config = dict(
    num_hidden_layers=16,
    hidden_size=160,
    num_attention_heads=2,
    num_key_value_heads=2,
    head_dim=64,
    intermediate_size=448,
    vocab_size=2614,
    hidden_act='swiglu',
    norm='layernorm',
    norm_place='pre',
    norm_eps=1e-06,
    positions='rope',
    rope_theta=593000.0,
    rope_fraction=1.0,
    qk_norm=True,
    attn_scale=0.186,
    bias='none',
    tie_word_embeddings=False,
    parallel_block=False,
    extras=['some layers without attention', 'value embeddings', 'hashed n-gram embeddings'],
    init='normal',
    init_std_qkv=0.038,
    init_std_o=0.0425,
    init_std_up=0.038,
    init_std_down=0.0,
    optimizer='muon_variant',
    learning_rate=0.0117,
    lr_mult_o=3.0,
    lr_head=0.00821,
    max_grad_norm=1.0,
    warmup_steps=0,
    schedule='wsd',
    decay_fraction=0.893,
    decay_shape='linear',
    final_lr_fraction=0.0,
    batch_tokens=32768,
    max_seq_len=256,
    doc_mask=True,
    train_tokens=171500000,
    max_steps=5234,
    dataset='wikipedia_en',
)
Each number is 200 + 40 x the weight over its row's rms, rounded and kept within 0 to 999. Layers, rows and columns count from 0. The size before them is the row's rms in percent of the matrix's.

# layer 6 attention key, 128x160, rms 0.1, rows 0-127, columns 64-95
092,156,184,249,218,197,199,175,287,170,253,196,227,127,212,203,213,231,198,228,257,205,200,228,93,165,186,189,199,189,207,96,149
081,190,165,187,199,275,155,125,204,189,182,217,227,146,242,247,207,181,258,193,131,149,146,139,183,162,175,227,180,238,138,196,181
097,184,206,183,178,162,174,218,291,222,199,219,162,255,194,222,198,227,245,193,238,269,199,212,208,124,180,145,159,209,147,147,180
112,240,164,209,225,143,123,189,276,243,221,237,276,148,218,171,222,250,252,175,224,215,134,175,261,183,219,223,164,214,166,170,189
097,194,174,94,192,204,251,110,226,192,298,268,260,183,225,140,198,244,215,182,136,187,154,141,175,146,219,211,206,222,269,165,201
099,167,194,198,167,207,187,246,189,179,213,183,241,259,253,200,196,180,166,208,164,168,244,185,146,227,219,249,247,212,247,238,168
107,170,160,199,208,200,133,230,200,245,176,250,269,235,200,190,259,196,167,174,159,180,191,257,208,113,227,164,180,205,180,145,233
105,204,205,209,203,160,271,214,213,204,176,262,215,196,191,185,153,200,209,213,277,206,203,138,231,185,149,166,65,132,125,208,165
092,197,172,261,155,217,152,155,169,243,216,200,224,205,159,179,236,147,212,176,240,123,201,163,275,214,181,249,190,190,162,182,154
111,184,214,283,178,193,159,247,153,244,220,275,207,160,159,170,253,192,185,181,251,205,111,208,226,113,119,218,202,143,204,177,191
098,191,262,98,269,168,202,81,162,173,151,147,256,154,240,206,223,208,211,220,208,140,173,195,122,171,209,183,215,229,240,262,184
102,233,215,205,179,179,223,227,248,214,252,170,193,172,187,102,200,268,261,223,195,188,169,195,253,248,195,262,147,208,220,161,218
091,210,232,163,161,218,238,191,207,236,194,200,149,204,143,125,282,231,204,186,231,239,175,194,180,167,172,206,136,195,220,299,73
094,155,237,232,242,241,163,197,208,170,198,202,176,208,210,161,181,209,240,258,261,174,236,199,211,178,215,174,172,246,221,231,180
093,178,202,251,210,175,255,217,167,277,187,195,144,199,190,169,200,189,184,267,259,217,164,168,170,127,262,159,215,259,143,224,220
097,182,158,226,211,206,257,306,190,190,230,213,215,240,222,213,246,248,114,265,316,128,193,245,191,211,135,221,210,155,179,259,242
095,154,213,277,220,228,153,186,190,190,222,112,197,150,201,181,269,153,182,190,195,209,155,192,205,215,207,155,219,178,173,144,205
095,175,146,183,188,152,189,205,159,185,229,203,126,213,188,179,168,267,126,259,192,149,240,196,255,215,152,111,151,105,212,233,213
096,217,202,133,229,182,209,202,197,202,199,180,218,237,259,258,191,92,176,176,154,183,145,205,155,197,242,175,185,223,158,229,187
100,210,181,126,254,114,202,248,145,184,266,213,117,181,189,231,243,221,210,247,193,270,144,206,294,234,136,187,193,226,182,198,294
097,156,209,259,133,151,216,177,190,152,246,137,143,153,298,202,289,228,178,168,242,182,192,160,215,212,220,219,205,207,239,171,177
099,121,234,170,141,187,214,250,184,213,224,209,181,118,191,154,168,208,93,178,207,218,235,179,236,219,230,221,183,166,259,218,164
097,212,166,154,224,226,274,140,251,188,136,136,296,217,144,111,197,239,132,206,196,162,221,268,197,159,177,187,179,238,275,266,153
108,176,219,144,186,265,235,139,159,153,207,213,187,123,197,238,217,187,128,164,206,164,218,232,201,198,175,137,197,232,190,208,211
088,218,160,147,224,205,205,256,206,205,266,247,235,159,246,279,158,137,215,180,131,244,206,193,192,176,260,211,172,229,136,241,186
097,215,210,248,178,213,231,180,201,216,219,187,180,157,231,86,198,243,245,194,180,223,171,106,246,135,206,201,208,182,194,135,199
107,241,221,240,181,218,195,117,172,197,248,271,139,237,135,250,149,134,232,176,233,209,172,195,241,198,136,207,204,166,221,258,196
104,222,205,192,283,194,176,227,294,237,224,166,179,162,161,194,192,205,179,216,167,262,136,164,236,202,185,226,169,264,189,189,201
106,173,209,238,226,201,225,229,170,196,239,180,228,284,155,202,230,201,179,185,198,184,190,167,183,195,213,176,220,187,135,157,228
104,247,254,239,196,176,191,221,212,167,168,174,130,133,284,229,197,189,178,166,167,169,203,195,205,219,158,186,184,207,292,146,290
093,233,198,141,195,213,190,188,133,187,217,231,252,235,170,254,173,180,169,165,237,172,132,143,188,155,201,225,274,195,206,191,251
088,234,233,236,207,275,230,210,124,238,232,251,185,101,204,257,185,278,197,191,164,230,227,217,161,236,168,157,164,211,228,127,199
088,198,187,157,204,126,245,241,254,258,245,222,202,164,152,177,112,247,204,187,244,213,198,156,242,224,162,211,219,256,187,149,263
093,236,154,225,200,143,174,261,210,150,114,151,214,201,187,157,197,191,225,140,195,230,238,182,200,223,224,281,228,150,319,168,226
109,171,224,200,194,167,194,256,197,186,111,230,166,178,187,204,234,177,250,211,149,206,202,169,188,215,211,209,207,165,220,265,204
096,179,219,201,132,218,226,242,166,192,135,204,147,182,241,148,199,222,136,87,95,207,268,179,238,245,184,236,203,200,174,214,183
123,213,222,170,209,191,191,150,212,194,223,190,176,179,205,177,192,199,226,182,183,187,327,221,188,215,231,190,218,171,153,218,147
091,203,196,232,212,197,168,152,207,220,252,286,236,229,153,167,183,190,189,249,213,184,152,186,246,130,187,141,144,186,150,110,226
088,160,155,196,133,318,176,245,165,165,222,226,230,174,185,157,228,160,145,132,166,258,219,243,214,170,167,263,208,180,182,165,212
094,192,267,164,220,201,161,160,132,199,207,189,218,174,181,238,245,152,136,192,214,173,148,185,200,162,200,208,223,266,187,230,215
123,185,212,150,257,232,177,187,178,187,231,151,245,158,163,262,218,186,182,204,135,189,234,146,153,222,215,225,215,269,215,283,253
100,222,197,230,140,247,143,226,259,243,213,145,242,213,242,183,186,156,165,222,165,266,167,196,256,177,174,178,181,161,153,224,223
087,200,176,227,161,161,103,182,154,178,228,185,242,228,159,172,263,244,189,219,249,230,94,198,208,209,255,215,231,155,169,140,180
080,171,204,212,190,223,207,190,251,258,257,268,260,198,192,164,181,154,225,147,159,216,158,241,161,125,138,264,280,195,156,211,155
101,198,170,183,167,219,123,207,161,252,211,215,152,177,157,213,216,246,115,173,203,237,202,206,183,204,212,194,202,181,254,229,137
100,171,185,299,237,180,242,207,185,241,129,186,187,248,193,186,215,234,219,208,209,157,191,204,181,222,189,178,225,160,192,202,184
097,201,242,247,169,184,196,155,227,265,169,189,178,227,204,189,222,262,224,224,193,177,229,142,311,252,179,256,267,209,178,157,243
082,181,298,162,114,206,152,220,237,194,188,198,136,218,160,218,175,190,212,202,131,172,337,203,123,172,213,118,223,224,153,215,242
101,259,134,151,244,240,182,131,184,265,272,203,298,207,185,200,221,176,220,185,210,192,166,227,184,179,187,215,196,264,236,149,215
094,194,152,190,253,208,248,237,122,160,241,194,222,271,194,263,212,165,264,211,159,223,184,219,203,246,224,198,209,269,293,232,245
099,186,266,149,156,186,178,224,190,162,264,246,166,235,172,190,187,173,224,212,191,217,210,195,203,201,216,133,186,197,211,322,193
091,176,163,188,154,205,233,229,177,263,182,196,177,202,186,196,154,108,218,215,268,263,182,225,251,209,210,147,163,222,229,147,274
095,222,218,170,268,181,170,222,272,208,146,209,165,162,105,207,166,201,232,154,145,162,230,211,170,217,250,194,253,202,202,261,120
099,266,237,204,245,201,127,181,206,160,204,179,196,175,171,167,236,213,196,230,189,218,191,200,239,232,228,208,251,255,217,218,133
093,146,207,210,256,144,167,187,207,195,230,154,242,202,182,180,172,194,210,241,151,168,230,185,175,233,208,134,210,163,208,229,270
100,280,220,144,191,235,236,263,201,267,256,252,258,235,237,204,187,221,186,204,183,224,227,162,296,219,190,135,184,164,181,218,301
090,167,221,251,185,271,175,249,193,166,237,179,250,218,184,225,254,216,166,223,204,191,220,155,219,190,139,215,188,210,156,258,205
092,164,118,210,197,128,194,126,199,123,243,226,156,155,237,174,244,216,267,338,239,234,219,186,281,207,212,209,196,277,209,229,227
089,209,229,243,244,141,183,239,238,244,229,143,151,211,150,145,266,209,209,168,161,175,239,263,252,225,180,195,245,158,218,220,204
110,174,211,213,183,243,188,218,228,242,163,190,237,153,293,158,285,191,186,182,212,151,211,183,193,189,249,219,255,195,172,127,189
096,194,212,194,228,152,187,197,220,174,221,127,138,195,172,121,198,144,169,239,185,196,158,181,120,233,192,222,190,238,188,194,189
081,189,204,164,178,222,134,200,288,192,179,213,142,234,139,141,268,268,194,117,179,277,143,238,233,157,254,234,224,239,180,189,233
095,214,162,175,172,196,184,216,64,199,160,184,169,210,201,218,235,161,144,119,256,225,197,227,242,219,219,159,215,271,197,137,230
100,185,246,208,229,127,232,196,197,152,139,117,239,275,229,168,181,194,302,233,189,154,231,152,163,128,163,262,120,129,214,263,223
069,192,160,169,197,173,177,203,255,196,128,186,181,215,182,179,243,191,255,217,223,173,236,173,211,200,136,177,160,153,227,218,227
076,185,215,170,170,158,130,196,234,188,192,223,169,212,217,233,257,182,172,177,192,166,281,200,227,207,231,266,161,130,194,285,166
082,183,200,212,200,243,249,242,171,237,289,218,183,231,179,163,165,204,159,158,210,233,160,159,204,197,176,202,208,170,224,145,255
076,164,214,194,197,223,158,189,217,185,184,242,253,88,220,192,250,273,185,224,232,264,212,204,220,147,196,237,223,206,171,195,169
089,148,146,230,169,157,212,223,217,228,152,139,166,141,150,219,207,223,202,162,267,204,193,217,226,149,201,146,189,275,243,277,157
071,176,227,202,178,217,118,166,248,184,124,194,247,127,216,229,222,174,235,165,207,179,195,206,218,196,176,170,127,173,218,221,178
095,221,178,166,174,242,224,233,186,197,222,194,203,218,189,166,218,199,163,303,163,183,174,166,166,209,156,196,236,163,190,120,229
097,164,166,211,107,220,256,221,164,204,177,213,241,174,205,202,185,149,213,198,272,226,168,164,210,140,188,249,137,274,238,205,158
115,260,238,197,244,265,233,229,172,217,178,236,190,226,179,213,208,156,213,163,208,216,203,200,181,169,264,235,187,172,180,171,214
093,228,213,149,251,221,157,141,204,245,167,231,239,248,247,183,231,207,229,212,169,124,242,210,227,261,234,156,289,160,99,184,238
098,177,168,189,231,212,217,211,164,184,219,151,201,173,236,211,215,174,135,186,93,239,180,152,213,128,188,140,214,160,231,194,260
124,281,214,145,238,189,220,197,156,97,210,227,214,226,208,230,175,163,140,229,228,145,205,207,304,221,103,239,221,157,192,228,212
105,135,216,272,158,265,194,138,245,170,179,209,170,151,267,221,244,163,163,176,159,249,169,231,221,253,199,189,169,198,260,234,209
116,197,200,187,190,159,211,143,231,240,162,176,237,169,188,179,124,204,203,210,276,178,163,153,266,237,179,192,156,226,267,168,195
104,185,204,255,231,214,219,149,216,211,264,191,153,256,186,232,195,251,206,185,199,165,231,260,180,210,234,147,107,233,219,183,165
101,226,201,144,171,213,200,225,211,249,161,171,177,179,247,140,166,116,239,214,169,161,118,150,172,230,169,181,207,245,189,228,158
106,178,192,174,263,233,223,142,228,193,213,181,157,319,151,231,263,192,203,196,197,235,149,252,203,187,192,133,115,172,200,147,213
114,117,277,230,216,223,257,218,137,203,208,219,152,221,177,212,181,146,170,233,233,221,166,218,207,203,190,242,181,173,175,173,178
115,207,278,185,206,189,201,203,161,131,111,166,232,223,181,171,246,155,201,185,274,206,223,191,200,205,207,195,279,254,171,222,163
110,184,188,174,191,223,203,196,186,172,244,202,242,252,175,160,194,180,184,165,239,165,216,170,218,207,205,178,248,164,168,204,210
101,149,317,209,190,194,210,197,197,192,192,207,175,121,215,186,181,254,232,212,140,144,199,183,165,179,257,225,146,254,281,202,206
094,231,210,113,270,237,206,177,179,193,212,265,170,239,217,205,152,186,179,196,148,231,229,93,235,240,210,177,134,162,143,207,231
116,165,143,128,174,236,211,152,164,213,266,214,105,188,247,225,225,202,152,263,230,189,191,226,231,188,208,227,184,245,191,217,251
116,169,212,155,178,252,214,151,214,297,157,175,156,190,164,240,212,275,217,236,196,237,246,167,179,190,160,240,143,209,198,161,217
111,204,217,238,200,144,174,169,271,155,129,228,245,186,212,198,235,211,169,224,259,245,179,178,137,235,259,160,231,265,140,161,169
109,230,188,193,152,205,207,143,191,201,207,191,187,133,233,179,183,229,211,134,241,171,197,202,222,228,148,272,220,242,124,211,181
114,166,207,249,200,96,253,141,149,230,261,182,208,256,212,225,213,205,239,221,265,193,178,169,161,264,225,168,170,178,181,185,272
103,263,180,185,221,137,159,166,201,183,179,168,169,246,136,236,280,93,182,211,172,150,215,136,190,211,180,274,199,210,280,182,203
094,265,285,163,170,228,197,276,113,186,218,213,264,208,223,115,165,165,249,181,182,164,223,116,190,132,170,179,243,223,254,188,214
120,179,165,197,283,158,187,214,189,190,202,169,214,269,195,199,196,185,226,194,211,209,231,283,240,129,264,244,210,207,145,166,186
111,208,260,175,268,221,218,228,160,301,271,239,197,233,224,275,189,178,170,202,196,189,186,280,144,139,259,161,173,155,223,150,238
103,169,232,255,234,259,171,163,171,222,197,256,230,222,220,187,257,146,289,237,227,175,268,255,186,151,218,225,180,228,209,234,125
070,166,267,221,211,227,334,247,202,148,295,196,229,287,232,162,173,173,199,184,231,227,191,228,180,202,223,137,177,209,213,205,196
068,181,119,251,206,240,286,251,219,215,282,176,206,277,196,154,197,190,118,215,217,189,233,129,211,255,184,192,176,207,225,187,226
069,158,204,224,173,206,216,236,250,198,177,188,242,143,147,175,192,252,241,194,107,190,108,195,130,204,209,225,202,243,145,165,172
081,231,219,187,264,158,232,189,141,215,234,213,229,188,210,187,275,263,271,263,138,220,201,170,269,227,165,225,161,206,106,206,188
091,156,176,191,243,174,207,165,202,160,203,235,206,195,221,170,251,255,228,127,264,224,232,158,250,161,122,190,173,185,176,264,121
089,152,204,217,237,161,145,160,161,205,223,192,216,135,224,233,212,260,265,212,244,219,210,178,199,178,125,253,201,268,165,239,176
088,197,222,184,196,206,145,106,192,173,174,199,201,130,199,172,188,197,235,164,199,149,217,148,207,285,263,253,165,163,229,185,121
107,185,185,134,223,261,206,196,170,222,200,246,204,294,254,208,145,124,194,185,140,220,224,266,223,257,199,204,220,135,206,162,256
101,294,206,175,197,190,115,137,215,181,242,161,174,154,193,193,255,149,210,207,213,235,134,214,196,205,152,152,227,204,186,221,263
107,188,219,272,256,165,166,158,207,167,229,207,175,182,144,154,244,206,237,131,247,186,211,135,189,233,237,177,202,262,241,206,195
132,205,201,159,194,267,167,189,182,177,195,198,243,181,255,237,230,158,196,160,178,181,145,143,251,246,237,204,179,159,244,192,194
099,216,193,267,179,187,215,223,269,232,223,187,222,209,226,156,190,303,187,176,215,200,206,211,99,199,189,221,161,202,212,188,178
102,209,188,123,202,140,197,299,192,194,196,295,221,126,242,216,207,167,227,198,229,206,257,178,238,226,191,204,182,238,186,205,205
107,220,232,167,132,198,214,174,286,181,257,237,164,185,200,174,213,223,200,205,210,233,214,196,199,283,159,230,120,179,199,237,166
110,204,216,178,112,233,257,157,259,182,148,197,184,196,196,120,198,128,228,223,257,226,220,255,194,162,155,223,198,166,226,208,227
106,182,139,265,192,182,178,209,190,257,166,154,251,170,241,211,225,177,207,149,246,226,242,265,194,162,159,292,224,131,210,80,190
095,237,248,106,155,184,211,197,135,243,250,156,171,212,160,237,188,238,193,218,155,192,210,247,147,150,230,170,204,151,186,166,209
126,241,226,176,164,185,190,190,214,172,185,183,196,260,203,172,226,218,191,195,235,145,205,245,227,275,134,193,209,196,139,214,151
114,214,221,183,214,234,184,162,228,150,279,135,290,206,268,176,122,138,155,188,170,249,177,246,173,197,214,301,165,200,144,225,205
095,240,184,194,181,152,185,242,257,202,222,227,199,179,198,190,209,260,205,230,209,148,235,240,180,265,244,218,282,174,203,205,202
106,232,238,261,211,206,250,244,208,167,160,215,217,149,299,172,182,260,220,221,250,212,210,210,252,146,204,227,137,242,266,187,221
105,186,165,238,152,179,180,165,194,148,205,194,178,194,213,241,171,203,225,258,236,142,215,184,224,80,160,184,180,202,229,259,269
105,186,133,239,130,211,193,165,232,213,133,128,182,174,183,259,172,169,187,222,194,219,158,174,182,179,316,157,145,231,253,171,262
121,269,196,196,170,171,100,193,148,202,128,265,135,174,155,200,201,196,130,151,206,209,237,228,172,166,270,268,209,135,226,114,276
109,151,192,206,199,139,157,185,221,190,274,175,254,156,240,222,184,151,166,197,151,164,197,208,207,281,109,235,150,216,233,202,181
107,156,182,230,226,262,160,230,231,199,230,252,185,156,183,232,204,224,150,231,197,145,234,162,153,207,234,226,166,284,179,291,233
104,186,206,136,250,145,215,173,159,158,200,230,236,166,201,115,219,217,162,204,216,173,192,205,176,243,176,112,152,321,258,238,184
115,200,232,233,185,187,209,197,166,172,151,191,203,186,223,197,122,158,171,150,208,101,232,203,197,266,236,157,188,205,251,191,253
101,223,223,167,191,188,213,182,197,214,245,237,166,192,179,249,179,178,159,211,63,206,240,200,222,238,219,239,232,217,183,253,151
105,191,168,200,235,179,219,159,162,234,239,151,185,248,230,188,254,243,104,179,235,238,263,259,220,139,197,191,182,213,226,173,238
104,234,220,204,198,230,188,179,173,265,176,164,243,115,247,216,177,106,208,192,180,228,217,172,180,249,244,213,115,203,229,193,158
107,242,286,210,233,241,175,209,122,142,248,192,213,189,196,188,203,175,213,377,180,163,209,264,192,199,160,218,228,132,173,179,266